Weights of a small GPT-style language model, trained from scratch on English Wikipedia.
Size: 14 layers, width 64, 2 heads of 32 (1 for keys and values), vocabulary 8192, 1.69M parameters.
Architecture: rotary positions, untied embeddings, attention and MLP in parallel.
Training: a variant of SOAP for these matrices, 121M tokens, 3705 steps.
Each number is 128 + 24 x the weight over its row's rms, rounded and kept within 0 to 255. Layers, rows and columns count from 0. Numbers have three digits each. The size before them is the row's rms in percent of the matrix's.

# up: layer 4 MLP up, 256x64, rms 0.166, rows 154-253, columns 0-63
# down: layer 4 MLP down (transposed), 256x64, rms 0.152, rows 154-253, columns 0-63
up154 089:125170122123136153107136109113102125119117101143136126129137185127129084120171153122133073096150100136106084142097148115075105164161158171120150169121122124125125140155139118127129117124158096
down154 088:131114113147131085088149079136156129108110131111149132117082102168117138109166092117143158111134148149155090162129147160106185119133099093123127153133150118121149095152093143095129122112150133
up155 097:162082101150112161149092136091143114114129146107111165149094115162085151096112144140170145151118105133112118127168102122104144161111138146154146095148151130128111096142147164152132126134087153
down155 103:154103169160145153136127100130136122099152145113073099138135115131145119135111130162124143143168114093139096115183142157083135134141126135132184154178133144121164125134151140144101121161151113
up156 100:112102124172099119145127126076148105097144123122150147113118105143119167150145126113188160127091118118100105147114105130121121129134106089174150137155165129117119158136112151074159128170113122
down156 096:132096128122101107094113109102128130079139143154132152143133095111129110170177114109145149133112160146145133126164081120162119133141130149140101116126122096138129160155133049120086123138161115
up157 121:162098150120116152108127199151114145150095143120091137134139119132141095098120110108118109129098138162112107159162125153115100122134109118152100122102133123145117203129152118112157134075120141
down157 112:134173170117103132134136162108139154123087109143115162125110139120120128138085149166116101113131124166153148108121158135141164162107140118118156129152130141179140163166097067108134150131098136
up158 096:148136181159155125119119147110132101118128163125085106130152086161114140143117149123134080129111143116092127135128162134125177107132148122104117169114152085114112162125122162105166133085165125
down158 096:128101058120107121100154110167165136115138122112185156147103139120166129114128092148142152124094144125152106127082093146123126145123149146109117132159150135122138105154116123093089093138101149
up159 093:102131136125124120157091089111123119086127128105130183096109119193126116117101164103135121135120120082111126174132160158154126150144114130158078128133143123119115085102132137108116172129117105
down159 080:159156104121132138129100127152118157142142146165126098116115142152151129143120139145126170163209131131128134107161129119136136143106109133081097130177128125095152154188100091128132104129125137
up160 094:153114113153178111092109089098138151153145116128139147140142095110100148123107145127144113112109146188152084102102117098145148154157156163089120138144126142129132146124173167099150133105129107
down160 104:103130157121107133170147107154121130149150155123106118089147129156148080135113095110090115122185093102078133155168136159150098120151120113109113141118107120124138103108140084156115105105103123
up161 098:144130099140120161130134120156137113075157142116127134128127108129171163125113160082158103131140153153143129145106118140134131159121114175152104170147135156139134095118135144057118112096131078
down161 092:149117112138112170067124115163138095078147171133131179145125107126122147130134148147128119111134116139155120151138134147116115179119136161146092135151155180092117143141103095102104125096118111
up162 090:118135088162110121170119165117164102125121127160184156124134105150133164157164116102142115128140115108119114119141161131142158128100109161090095142165134125077156114133167153140124093121107128
down162 083:133089160083128156091146091121126115128106147157098096154117123119130083089128131095138131154083176111106148103150083107101100147166139109126113097134128103150116130120130140152102127140163138
up163 080:116125138149149135139109110091141128140130084113096098107134140089154116112143136151183126103131094104145092121103131133165112179141177119104113143122118147173167153168170152122130121105132133
down163 095:116100108076119107114173160120150114080136144158118123148103104114118114112140110118093117143114137174132125121120106173087129118102114071107139149119146097105115128078098087111119115109125133
up164 097:087144146118112131153140143140164163107062112158108102124117120109112098103144148088155115124139111134163122122144093126148096140148123149113075096140134092134154175122155140162121148137091132
down164 094:143141156147163145149111115147162129107121131133139124147098138170090131114120146124146155108036106110170153104152097142110110133112119119176141101142124135113123118128123131150104126176168138
up165 089:143130165123100164111157154114152165110115150104112121109156092111132098143136114111126149130108138157143122116145135091164141134167102190171105115086145110145126136092137102100076141138125148
down165 092:156112135134155151133120136130109115149084128100139137150158135115141096157145092124141132119121170119120131121144105114125126135144106159165137190071149163095109163109106089142068129111099117
up166 095:159081125133156125146123088154094151110138097106136098118165084201138154130133137131107120114154122135154164119112145160121122156084124126137108121132141131166094143087104122151139118127166115
down166 110:145072170127127152119183146109137144084101115155106108155166097097121112118165150104129105111136112126113174138122100110093115146128136116149111127125143115135119151124125081149147113137132067
up167 094:134125123189146102147120139089123117118124113139139097147143154148133074081155087106129159171111094148128115138162157125099130132154134110162131152135173139118100163141153142120102127107133090
down167 089:165152144143154101162115141140130167182171148116131123091144125134152156151138152141147108153157149073139144153130139143112158155139118157087093115115146105125116128126102131100139191132131127
up168 129:181124115137152153114125108135124164119148175124112130108121144104114163118139148091119123131181073100126088111135194122105158132140157132150166115136133132121142112102163143115089129133104112
down168 159:081149123116107151108096102116169162113132159181176144105121121114152166170117130132114135153129156164122082157110133135127142133170128107116121128154150103157133147118151143107177121124132158
up169 117:151110158130123155092162106130122143084144129098177121090125140115139121103130171102130141164124117111149097158123153137133138124094111171100117129094125103161093168119131131121130096087079112
down169 120:129163121108105161113119115133078159106135119115149138061125127132131133179119098098094086155165123123109132174146120132130158101105114144084131136123149119154147097107107156129156115122095148
up170 090:138079131157106121156118118115164151175129177174105117121162076120135147130109112125089138104123128134113150093088132126111110129105137159122127116152156118095124163166119120106122100134180122
down170 098:131167084143120123169093152115143141145107154149158122162125086108092150109147124128144084100097138105124167100155112086135151135143144133129127110098138151168129107130101165102154103141093109
up171 095:109121146120149110120093153099151156105156157139157095138149115144100098155153096098119158142156111153116098135121118107129122186132134119134088141181125115157106150099129096107138079102097131
down171 102:150107091124134148145154120124124083145075115142133120120107127125133153139130106153147144103104146183086138152112141104109090118133110124176120135143108135136097092133106177188106143138091141
up172 097:132123134159136148170094118144121138127180098126155147102095134140133127112089140111134133163181131114097109159117139164140130127126125124158088109121146084117125136138183126119063122152093143
down172 087:119144119084095099121130070110092108120117123114139151118108125098119093075133112082104137126134111162142137086100176122153124100124138133143136118093146139127140120140102075112094145141167121
up173 087:148185152186141136103148115101131085126103132102127178122155136121149075148124121150137108123090136150130117115138138100123131158122160090167108135098142131106129140143140097099172100145143125
down173 077:108114123117097095141098120153074150087144125127110071123104141133133148141090108122120141157165110140154137166112132127147140117141085148112112100124114147114139113155120115155099205134102140
up174 098:151144156179172146116110143126150130124133165152157103142165112127149119135111134083127110130166141154147113137110109122134090159105120106132129111135153062184095137112141092099114129129144099
down174 108:156118133139139163163128131113141148161092100116180109158105146131104130114131096115110177070134180152150124145114131137111107173135131127165135087134153098138115150140132106150106147148154105
up175 116:141148120076104124140104119147142132130117144149137133158110191108113134091155138128098141111152125184106102148105092150091109203141145106136132127124138116137123143114105098127097112128088139
down175 114:088117088123120128119133096136099127163128137150141155142159155084149078111128130135125134170117144168162089172129112150142109120138147133141151168072144118132144121114134132164104178140109116
up176 104:104171086106147165099110133144142163159126117093164119109136119156132138124125132128144128090109164146110117104123106137079111168085133129113166168063127110096120122143130140111151104126116114
down176 099:148127150102145091078144141145157116129107107149134140091084118168090126115154128118104121161114143168124110193106107127112096112125128128167107096141119167131115159157152141092122145113138145
up177 096:117144166189149110159146109096124100134108101154135126139153141125106105089121151145165140117111116149095145104154143184123111151111139141144123143107150125158148147125100171139079115105091149
down177 098:147170091165110139100129116122135123098120081144114131139142146110144109179133141108165142114146119074141117104098102142085110149156132109149124162168118128145115138125150139176150134108075124
up178 097:086137156171170122142119172152127156102119155097136124123152094126114130093161102166133155076111100139113139119118121114140177149127142096114113154127131145128137133164107149143141135072155154
down178 104:154137103142142189155146129102121128162114147155125137131132103106165098140109141104141144165127190158128167119144109120147108146131128166157170155132092093107138136108126125130140148187120121
up179 114:120104099120156119136083150108125131079113112129097095134153090133118100136182132111147123119136136177110134147140126078148131102142151150105131144134151138185141151127113163153125118110143070
down179 129:096154106139136166105114162095099115149059084119125079100122119156123126111126141144123126095119127141123137130123147096137131134144146166101130113166173109123121091118123182135172128144147127
up180 104:107118119142156131105135117126137125098105110112086120100110100125080165165114151141120143117163152126129085096124166176117121162094122098096103162115143092150147137143174103170130119117122129
down180 108:153125126134095124157144116160182074123121135133142117149115138147105131132142158125125128163055116137155161132141128135125105099125157148140180169092156164149125135112147139149160133118100099
up181 105:137192101105132116140108107149192118127134136131160101169155118123131141103138125155118107118113133121158119109127104140093091120114181145152125150160101142131130107110145158088117081104151102
down181 116:156175097104123094147118088139177134144149175093124133115147105172119124146116148145139075138123127137141128105122109117112158138105165145135099143136128108170154079077127147127129104141130116
up182 115:082121130137099092148095123128152153151141130118128161155104117141116161157127091124092138113094080140122156159129139122126103131096181091136160116121123138144120082110157165160130133135152084
down182 120:086151127130137116151136134124151155104135129125167154154120091130098170137143087119086143099165161131146121120103128137151132170142142127132146117147124135157094067136129132087185107125165114
up183 099:167108119127132099104099157150180150180150153113101101120096145155095153129114158128113132109120156139101123166126106104108169099098150144115124112078097144107138117116136130124162116107125164
down183 106:107114149098159126121157112149161092135100120149115120162110143104097185169158105103101117139139115129172144149160171159100141119161122120117112160094133145108127155111143135108163135145094144
up184 090:147091088120142091131143088094114145152114154137075164094141135130107176149124128131124099151139089099100116127162137121134133126142146159183116128109158110172142120140146143145148153157155123
down184 092:107148161142116139138099126166102116077134077121126120148133152103163079125098164114099170095116128123140155106132106132129161138094109114105128135146129140097132133164123109146107090070122109
up185 093:170084123139124097115165095120095113153099104109172181110180163145127087130135134146118135142125128102161186149129131140136131115113113153133139138160116110135103146133108115093099140093129124
down185 084:108138175146163135160136130157139148128133166125077100099086123080118129082135134145092074124109126101106164143177151114115137166147150151124156128097132157120138102135140128136116120137121138
up186 103:152134163144117179101088091149135135134074148112148097113165142130138139083141161123128115106115113131104111156152080154089123113117092128156138115084170154091122139134135117122124120099125127
down186 101:123132191142060146142129129130115094103134129148080128124122145112115152139114169105154153144159109123085140132164112108137106120134130187134134109097180112141113141156136144121117135101161127
up187 104:175139111057187130163152131153128101115147131131117125112167150174074164119120089144142178128153123135122132136150147113154106093112121128154145133123106112151141144132110102129116134128110127
down187 089:139148123118091101124100133158112139110139120064115092189144138175119122112119139142115155154157122112104160122159099099137132126135097136173112121144124191119133141142140083118110142121118104
up188 104:100159137121113118102144126141133114140107139093092131092076093088103146114139180104132148124104142143133128142124108138139099152099169113123145102136125106153184112150124172131108105112079152
down188 099:086163146160126097117135108104131172128174143111130094124146126094110119092135146118130119117146158068154108138132107149123181123130125092117118132164156112156122169111171119103127125134112166
up189 103:097159129117107155143144108114149132072087095103153121061156120128122115092132142131160152142110102139106090131095116092126175132117137124125137102094120149136155155153144150133114099109152154
down189 088:162136145133121126143113157127121159129143138152116151134124121147080132150113146120086182132210154157101137100123118115122123143075093151139129122173131108122123147154134101098138114118138173
up190 092:092126146139081131174107078138131141114110165119123110121117154142139140114086130075106167154132138132107105120129184184123153127100163128143137138107138125125132121130157084152117120105164129
down190 088:170116127104122131097177132134134116134166108101141115173130109153123144134066164115150142167165098157141124115131165105166129115067096141113108096138145102123133092125124132135104141129120116
up191 097:153113103161136126138155103117131162137081151124133100092134085091152130120121094089156112120101112085163167115128155107170163110135136125117131108129141108103128107133138132156062158117137115
down191 091:099151132163122135197112139118158110143110151116125138130152123123110139168150173179110151108145119144078121101146121136116178157116136101132135162156151118125127152153138120121135087135137179
up192 110:112116125130126102119101152092168101117144131123150140119108080112110102112119153164113122093169144157185176151151111142085078120075123140139119094154139133138152129126104101120140123127137145
down192 107:148141091126136119130153180123136084132121143114091143120071157093149134166099109147144123153145078150144139142117130124123079128123126134121101117066099144136089133120111125146100159147104138
up193 085:136156122115145139138135134158132153087106131159081149144155139132104109086123143151106126105172128109089118128127146113124141145153146086138136175107132094114174126165117113084133123152135065
down193 083:120106121124132091061120103102153121161150152096142140168124091130159162136141142116162107192104118154167141142124115141123142132142105144121155083097134154135130095141152148161142153128126125
up194 083:140162125114106114120107114162153149109137103137078117122130110146130145162129141122151138097130093142078178152111154140121133119149115171156094089091114146111104173188137119132119146144118157
down194 082:149135157144132131098131126123114088096139124156115131139121140089138085094110106136093117176117112140151111094147098097097144108111111084110175101116106137141118076153091128147145147142130087
up195 110:099122134104157118093096148155155196126127126136126115124117151129151144137161110112132140137122090157089152163151189140158141144079159172144115098112120140122141139131149172144118128124112148
down195 133:132114106122137137139152122156165179130127109150102091086122155116117129128098173098129126087078145156076127157148123110125143146083148161136101149133115144110116083168125117143124159121126114
up196 114:137117166110124155083127148120169080080110115115132100117080108135134098108142096128107168111146124114162135164150149113113151135144137145164125141138153101148164135108132180158132148116101104
down196 120:065171150116117130167074105155132103146150123130165135103142146137137139132147132111124156107144122104152111130139153116134118115133127088122089150182113109165127065120132107113162129114157122
up197 102:101152118138134163166144127119141131118156119123146189144182125139091147104143106165110123112100100138108081118151102111100098137135132135161114146100123206137122113103125145123142145142152133
down197 092:114142117133154170117128143130099126144156105112131181177134101125158096101177144137116201112117114153142108136151108130122097084101139159175147122140139149138129119124113155117110123135168127
up198 088:129090131116084122112147089141117118154127092126139136113179145161114155130142120123094145177089148141140111121136134149077083122107145105144115145160128160123120146119117108071126077128125152
down198 084:115136166172109166129115116127154157130085149099140154155099147062146160122102120138137137089157140103120123153117108150138152177153120113109094159144102141138140114142135157144116141161151100
up199 089:130128172158108103077139173149142147174093130086097126097093180116130113109128132136121138119129106073155116133145119149122136165136159117148146123116118107154179152097145124134113111125122113
down199 080:145083083098128134175117099099157118124104113133139103108150054098143137143111143122164102151129120176132133087164108125175119096130107142130136135130141170129132124118127116142144133115162143
up200 100:153110096128126131151165132119129121142128069130108116132155099125108135105173137098152085110175084143141158094166109136093123081131133101112151128116121153142160130131160112119180105117121134
down200 104:125115117169104138140108113178135132169120105115137139097085177117156146110069131149126076112117126124145138154121132112181133161114141142130133136098129144160092142151122109148151094142093113
up201 090:100109116136143168143118090155123096099117115160165127152145152116081109131137146086150106134131123135152095166127100152124155156165066146155105124129116139121096162121095125146107117107106103
down201 087:089126126187138132127121114126160124131119133113165113185147114103158133108099184092125149130125118105131137137103095106138178120123072112100170130145160140102116100120105134132153138147122102
up202 102:107128091180135181095137102107130130104082118118140164088139137117120127114095114121132159128149170129123129125138147151099111109108115117136106133136176127117119128169151142189110099090137158
down202 114:143105135148108145151159123141143116117121150161103123084075090129111139110155128129154107123086137173094158169099136134089118144081082128130147147150131131086127147133128131180100116120133132
up203 073:137155147123151145171117113117156115109097131128158092124139116131126122131109147121082106131145147091152137138137109172185101126105148119125153157090137085106121098119146067134145153105083117
down203 081:075107137130136124089119116134135085096168154131146106150120124119151075105111094120110117077115127119119094106126135142136131059117125127133162105120142141107160115160148150158145121146174128
up204 085:112121149150111100129159163139105145146082067114148078110131107099118111116096151103152124112151123143112124118130089144111120129155147075094150141110127096119112153136145155135068147152133124
down204 083:114113133097148163148128125129174135143117180146114129102136154166076157154144093125107143148118132108112132141129144142117103089083109170147098121161177114112115151087143112145147139098108120
up205 098:105092141147119117110151095114173155106153128107139114108145141146114162125126121116134088170155150113093107145173081151125170110117114128129088140154168111141125156114136129080129115097170131
down205 098:138123133135146118152107130170113112119149152128126140150140130142158100111138134126149162113077151135164145120115181157122090131153137091117200152109107145109133114140124117188146147168103150
up206 101:106155126143158136156130126163134139117083149116104127135135137121117166115161144127127155124114121137098131141145125188086125161178121093155132085094097182088125142152157107128098129117143149
down206 093:158139138118130080145120134150102136137135100098114099136121116149119120144098142083149135164146094135099138071195112124142116151082098138109104119108160115171124125150115137165109145138162140
up207 102:141125144122114136128131067152137168103144132164085144095158138111093133120111122112105133128117112135168110122173137106126089095114103160127114165147126134126143175122181156170142116107094127
down207 103:120138099131132104124144169138140156112165115111159136151152146086104171136147131098131104102115147107130117155124129143044136100145180177102127111132103139119137122109133119146103139086131142
up208 108:112138136123123107118129089150134135109133122106158081095134106124116135100156127098137155133199109113132148172124115126107139119142156103110141119118156135188132140073147107081116098146166124
down208 111:176072144091111090131150117155159106117175138127097088085157097122162137160176141141167128141090145145136112129104092109112134121136141145125129125136131139127152116097149117088106126139135121
up209 095:130090131167117159159134095110118120165095140130114153147121086104134141125161158102127139098115115119109120096152154091150174153137111115094102127130126109135145140116140109092107115091184081
down209 102:127140081104155129070137148123119148155117109117146102105147168123091124166144111108135140171122100169125140162128132144158121129158143146102088099135134112134152091172100163127120134149105163
up210 101:107119070094143120189167162132115101125127078119131141153152104129113115115125100133136127107089135089153157117161167147141146097154142110137108160111155131133125083111108106105117130131158144
down210 095:155105172139118121136148166160104132093092114131124117087131162131124156168116173097116146123120149098143169088153142144124092144107137130151166117127147121084136141134133073167132145134104126
up211 108:139103096133155112154143131139122125094126148127105105111152136105124180099085131171150107162163127139164149109143122102151124077112145137129053121091157142119122145124133090130123095126132143
down211 101:096108142160115129124091111121101103125154099104143131118140093103169115134120143120103122133090136048077127106142137121134120116143136082104176132120097120154107140151130159100166118121114147
up212 104:159119073161150157139098126111152102128150115108137140163117142067134133120117145124162150102145159113170094102190125145126134163130124132127109098127095119112144117146125167129168111147105123
down212 102:106106114134151139120077140069134149124127135125083131141113147116121130131121146136188148122109133101132146143121151050154114121115100108156091128117136118160150141098183113149110126139098117
up213 100:154150144136168142113088132128142103127099142137100121103180117162097127120178124125128170141093124131107111168123128174180146154143088179115111140121098098128154117137144136118137124091131133
down213 088:128103083118114130139132134138145125137112146122172115126079108126115117138095159179122112113118141161171101117055123088105132121126137104175153144168119136121134169113114132148168128143137151
up214 100:091116137108149135126168168148113154114102137143107103110144137121088122081141141075152160123096096142126152155188143123103094144143129102134126112141121171143165158120139168157127144131142122
down214 100:134151078162139094110113128127145150104111108154152163095120104083123168117122155114126082138089112162117116112138142093131151127113120066117146095143106108143128115127159140145142144156161162
up215 119:118132122140176180103145125146143097135153122087177145142115136133117158145138113085138098136127141144165102180116119148117178137142092110150090131091109139102116115091145122127158144096134121
down215 102:073139143131150087097124094094107103141116106109111104126145114132125128145153138075142139139170151150131121087151131136135170159127088171123118113138101115128140153150162163158126121153172109
up216 104:112139148153110152140116162131168183127110114136118113142096105117119118107168105157147132102130135141094158140128103116137129068079153119126139131141135114081155177145127165127076151129132115
down216 117:116120132125123115109170161119166152114101121173115108089137114171131119132175124119148076105163120120096105147109139141088133155131157137090134174118121128116176119111126160092090131138120144
up217 108:126145159156135115129103144104092100104151116122132156150152115153109166129161103102126139183085108152145141129140117159127167095099156157120079113083153105132097125114108116117131116102095152
down217 107:107137084143148155128164169109153140176130120136152111168111132134131166107109117123132094130122130100132102138135100122126112082145130160083147108115137164181099134096141166140127165105096141
up218 084:158099114109097148118120124144134133110112114091119084111098154119097168135124137160084140149123126098150123138111098119106118155133174093150102105119121129183124147095136119136101116183078129
down218 075:175143123101110163129154158137175116145123121097118117115105144080128116149102126206150120162114115167136140138121100149096090099118172114117121147134137154161114109125105141124130122149095138
up219 088:140076099129138095117078094122167144110138151123134140129164097138120150189149152060120117120122167115092150109108132117144154106138149147087127104154163122124126152145116129130127137112138112
down219 082:138160143098086100098126104137138131142105146112092097160096128132104121105115079119157130169134127135124153105105112149131137148091091086119091125127137132120201156107137090115128114119099131
up220 084:178083123094134093148136152128110107118109131142154122138121131099116155106102117155086179082130116134148144156116142111112153116136139108170119134090117164139129089086108139174138145130102155
down220 095:168133088107086110137147130115134095121109120154166109117144109133073148142090098090072162081129144123115112093112119127113140110114107103148115146146094133127100117103121125157105096114155112
up221 084:181110077091148128146103143145161120118127168097135156114129107103143156107126134140120095080108120110132138128122172120142169117124132141146126145074108125160152088142114166119138146120122174
down221 082:136142147114145127152125124124097118101120129183127130159108135123144138139114126129127142121127116173148153114152144097150132123098143109151201148072151131133072157073141090127151133087125134
up222 100:102150132145128151105138169123123175150162133089114073127096094171095126143127139125108131119144140128122121109105113118096125109121189141140143145147144119161095144084119088120146078135129104
down222 114:116159118156137117105158162164138129084163120129078113139118132113114145108153133164090131130164105135146148090148137116129150094094143133152126124135126100148127154155168086125129099095129066
up223 088:072105128146132107109132122167145121178160110163147142174106170124120175163091121122102142133146119168107139139114137143084103102146148155157116135137133135089081124119149132123133136130132097
down223 081:078134137127116113123143109137095130138167114102157122171120136138175085112080108165134169146149149117138130109167147088133154102134109125131136097144154111170146141107103157130140129100169143
up224 081:126136182128102137162117115100131130093136136127151154098137157148104086140143106114133155097074164140148099118103115124081140084108133171120168107105125148088129136114135087149149129110135124
down224 086:091207145113122160102118141140117162180134131138134124098107163141151130125103109152154132111156090137105110118108136134107115115105085120100118158114121152165148147108108140135098092153153146
up225 095:161060133108124141135115124109151146091144115147087129135109100120145121115133128110104191121044148121124108120180158130117147097107156135147133087129130160149131129119126113126133108132128134
down225 093:157086121114148134121101074133117121162137122124157129124129117138129117093157077133153185111110159163159090138134127174159133127114133105132125146094119150118094145116100158109103122122156174
up226 092:138124132143162153121140129123123162113136160083165144103130156138137115135122154097131068124177075108146119142119161106143116151133162141102175138085133131096151124142106104072112124119141122
down226 100:124166099122122139130131108144153119148119127195152157134126117122152155135115117152187139090144145150148130118099113140140170097124089118083089153113139096143094155122115145077148140136148118
up227 100:126150135100140100176138131123172110110089078124086094120100162116155114112120138179152146086134137109104158129154142149101133121143155084114125143101183114135147162123136123122103120127137128
down227 105:117151134112175135167177139131111147137111089156096111141113135091167173151122131147104115141122088154158120171165098126123123125083114147137150126120147136160133119152127178137137137157096151
up228 096:169104132149097088124094105103142128154108159134145107095123096072099168124110097135142151157129182132112148125125126095116162134154124140160107159121118154096119144141134156156115089130110110
down228 100:126138127145127160104113142132112134083139135155107122124140165118103166108114151169078156092138109176143130153154162176150165098105132106120121158143131152111127127156115082126095147119132093
up229 109:119131083150112099104154083104109142117113097110112126139162078132106155123123121130120127086094135136182170136122096141126146131163143153120104138087154172124155146142139160097148107161122132
down229 115:120110091136126127145128139149151127152133107105115158140165108144125110120129162118145144102136073158090178159123118106106129169141098102153140102111122138139100103108136117066102130149180160
up230 084:125162140168147128119114126090081160110100108125136110128142157131119154144129130096134152149086100103128090134105142149136109094107132179126147097130151070166101119118158079135152119129142111
down230 087:153086146128158161124135160120118134130118088142100117122122128115082134109147140091133121121090094139131139152153137168160111110140170159158149173124141105096099141163150152167152140138099092
up231 110:090132131102127126125074095160115133085088100102149097132104166131102155144155138163112148086151093166116153128135113148072101160150132131115141105131147137141147161098133123113123144149118121
down231 110:137133148122152168164165140157114127134124126124141083128138168124115121148114127143145109160106078122146172161168089123153081146123119109157163144105086141114143138144143113180112157121103133
up232 121:154132103135138122097161131112148115075164101130101162108150095127106170068134121135146111120133117126126122151126163134183125131100090144146084113122120113158136109122124146165099138121085157
down232 114:095106156117167126144156133155138138096107128135111136150133116112135125100145136107137088120113100135141134124166111120113115149096105165158137117123145158110065132073109128211130144145131111
up233 085:141138113147133123172121160150113136153165123179148125134111118139154135144125129149123131103128122128107123151148160118111114078097121164183077109096134144112141103124169156148089118113076152
down233 079:131117154110117082103121138112123136094128150116082123117157092147130120120124162149113149101120132084108119071098111123116116167114151131109175120150106127155163142118067135111133153115147083
up234 104:146095127153115110113131127092113114121118128101116120141119137106130105108157194114176139117136155147079154106087116145102131128202147120145137107146143108128088149110130129175121102148140110
down234 097:131147120092147125105103185111111125135136137144149146186147120110164101101163138145179125101137116113128124130123135154138100125164083132166139117150122149100149139097152112114115101092179106
up235 100:096146106176134112142138073124124127149109099152109136148149110071123111116171160125124085154144119143109097132115135119134144130170160186149102131147165090148127108111149108114117114125148149
down235 100:137163156144144142126085124135134106147107128135131145063122142074111167077119104121128084127127147144145086148151161124157155171125170080128127160133118108137110141131131109107137115120145147
up236 105:147074136112118093136078106154174104103089114104115104082111150157114151103147130147096124129194149115126121130151143149095127129142134117121152122132145183108113140118099114128149121137156116
down236 104:106157146088155109153126085151113149181137119135126175120118140137119123129172126118132152125206152098138127146118180132160144121162130142106136109142101143149106119164099125145143133161112141
up237 105:164144136104176146175129132126137120118140142121147106171122117131114141123147104148115083112115096088149208129097123154157163116129126158129123137114127078123108122110131092085101141118122123
down237 097:104140124128112159106156137119149107132108090153145154160132136158130166159133069119143105083148095122142084161131126083119161103149119139120099123123134086141128102127126171129100099132169147
up238 111:126102095156135134131175163119113129139123085112132129169133159136114134190134095083118137123098127176124090132152122161131138127092132112103126151147120102083137143171145125158134128091152138
down238 106:105135104110136112119146101094105146116148109141124152158117153133115129161105120105121141095181146156102077083132114133095135201152134128134087147120137134132087145165144127121127129118164099
up239 114:130139172128154138112134146126127115088119143098138153128130144119137110131151153117129147155084101120121117118123187126133132100169163099143127090139157111131105147121173132177133094090181087
down239 131:116139143156124140117108130134132118085094147123118176131121166106131114099130102110083129129088107127132123160114130128129090127156124129208108104120109130163080134145149146122120094118164080
up240 109:108111176083131155134110094102115083153129114130132132131148113136103147087152115106161181163074147149112139167083114120135122146131134129175099137113149134144109138139121163134126122116090130
down240 120:112131162105144138108112078053116085107127162135100144114144079103146110162168128155092159124132144135093120147129144129160120162139134135153127117103125095159145147142115101113115114101129130
up241 082:105117146162141173116129131114117133131139133150158123113114102094061116123140131096115124134133156106149155111111125126103096169147142137121148115127119112079160080068135130168134107096161152
down241 087:106154121108125101092149101146181100128088122127144140108140112099157151124122107138132108126141123168142154103105147124121131088132089106077089105131087168129132131161106102085146094149116144
up242 096:139103124120090093144080136173111105135101141112143129108105111168115179196140118139126160139130106141152158126099154157125109133151156158131162116118107130108095131077119136133131126168133132
down242 093:120131131097151129119154096065108102120130122115120149114161127125153052091131107130124131152125135154107079129142140132145164169136095106143109145114135117104150136199107112110129115120128123
up243 105:122141121171146125134160133135089131158091155123189129132114125111135138132089143108110156161131110156127135151119158146110123128111143090148133086100179070165101123135137141160148130096103128
down243 117:159102103130167120098135129133094168138141125106147142099128101089141087133094140114113152176119164135145131173129145151093105107084151135167154093117129142124112145124114111116117149116091081
up244 117:129148147109129101131142117149154115088146131088126114134057117150081162115099110158117128110152127131090129159113142151140177105133139135105157152127168088110116130163169152153139106133146120
down244 110:106106134147146111117082133130120156166117144120134117097137113099110090089154147140144089170082132118119136108104109119110122141129144079070127082146105107104128115110152143134181123135099145
up245 096:154134178168110112099163170095168139148116152107076119141127080091118171116114170127127123112114157122106146125111128158109125136148155114131153140149114097106120107128132136145152121171098140
down245 106:115168069139106126107134134141130141135139115141103144159146128151125154103098133119143129113165126130101140171121108158115200113123120128089091101166147110148154099132087110118092106092140142
up246 096:110118140157131124122145149130111108103165108118144179092178164117159075159103114138127139095124135131189138105124154120140142085136157128141137095140108111096093134099097117142099099116132129
down246 109:087169109084138145125145107138089150151104168138110149109150137136116130143106142176133107119147118108119123117110159162155119136137135160153130136125145065174150127146104149089159151144138087
up247 090:121128121139133082125117130143144104106126126077066112097162103112126139176106138125131141141133122090130136156115174103110131137146161096101160159134156101133141156141164114191128106114127135
down247 084:093146133170116146152121159112093146157139137141187152162124149101131157081150118107102109114139110082153104152135098128149129178130118143151127103112114149151148138136119157109093123157134086
up248 098:110114124130179134111096145155118114099117169123121099147118138151098165110120143122122147102116099131126140121141085110134099120095149136197158101105132181146095134149153122138154142115130074
down248 120:099111124141095120064133122109131147176144182109120148098120125155138132199117109131155124135146130118120107112122134155142152122114129122106136120166127094107206152145116121151141129113106117
up249 088:126135087141132065138105109156132126162132116129084123111130100144111144133126183139146075127141153151111131153201133126144116134154153130113088117140112138108136137117128111091177112145145108
down249 086:172150157138154144113129095149109141101119156106119119116153142176107107150091104141137126135136117117150148121078152079154117142144105125113091120105168111132104141125095135106110185172116107
up250 128:152148082114122133115150173146145122112106154112141135136153163141147099126142123124149097105103100177110125133142125138086104165119128106111103176103172093106148147143098120108091093144123091
down250 145:155180100146167159120149132143114151151106130136098150121141169156141101137087129128186125106096118172151154153080126147108121135112134101107136117106129082115144126140103103138112113130173137
up251 092:119163172156127147127118120147107114169114108110080156121106152121143123141137150096120140122130113153107173186145110161107136157130126182128121117116120138149106093134135112158105144138063102
down251 095:154075134138095113095127103105118138125142143137134139158132095133138147113150145102154105143155169111162126133132117164120172081148148082086169126154122162130143136120150125097142123112169166
up252 094:125111127158136163137152133057074141109142127122147127116156162109126116160138123129122118154134095117140081129181137133161142097160105129139143165133129102142094171106160101165118122117126106
down252 084:107121101109106124113091141184166139140127109108141113155085099099124153111138117123153142123125127133158156132101131152119117160131155133129147117127090166124137098140135187050118122135093142
up253 093:096136104141114118134123164167096128112130156076131095140176126130123154142158151165095119101164151133126151137118153155119109098097166140087109133117151142073104141133104143118135091135102151
down253 092:109176138125125111086106152119138140146137167197127150104117135125141156113142111120140105117102155130153105150114145125097151168207159119119105127138120125124118179113129108091128134139124149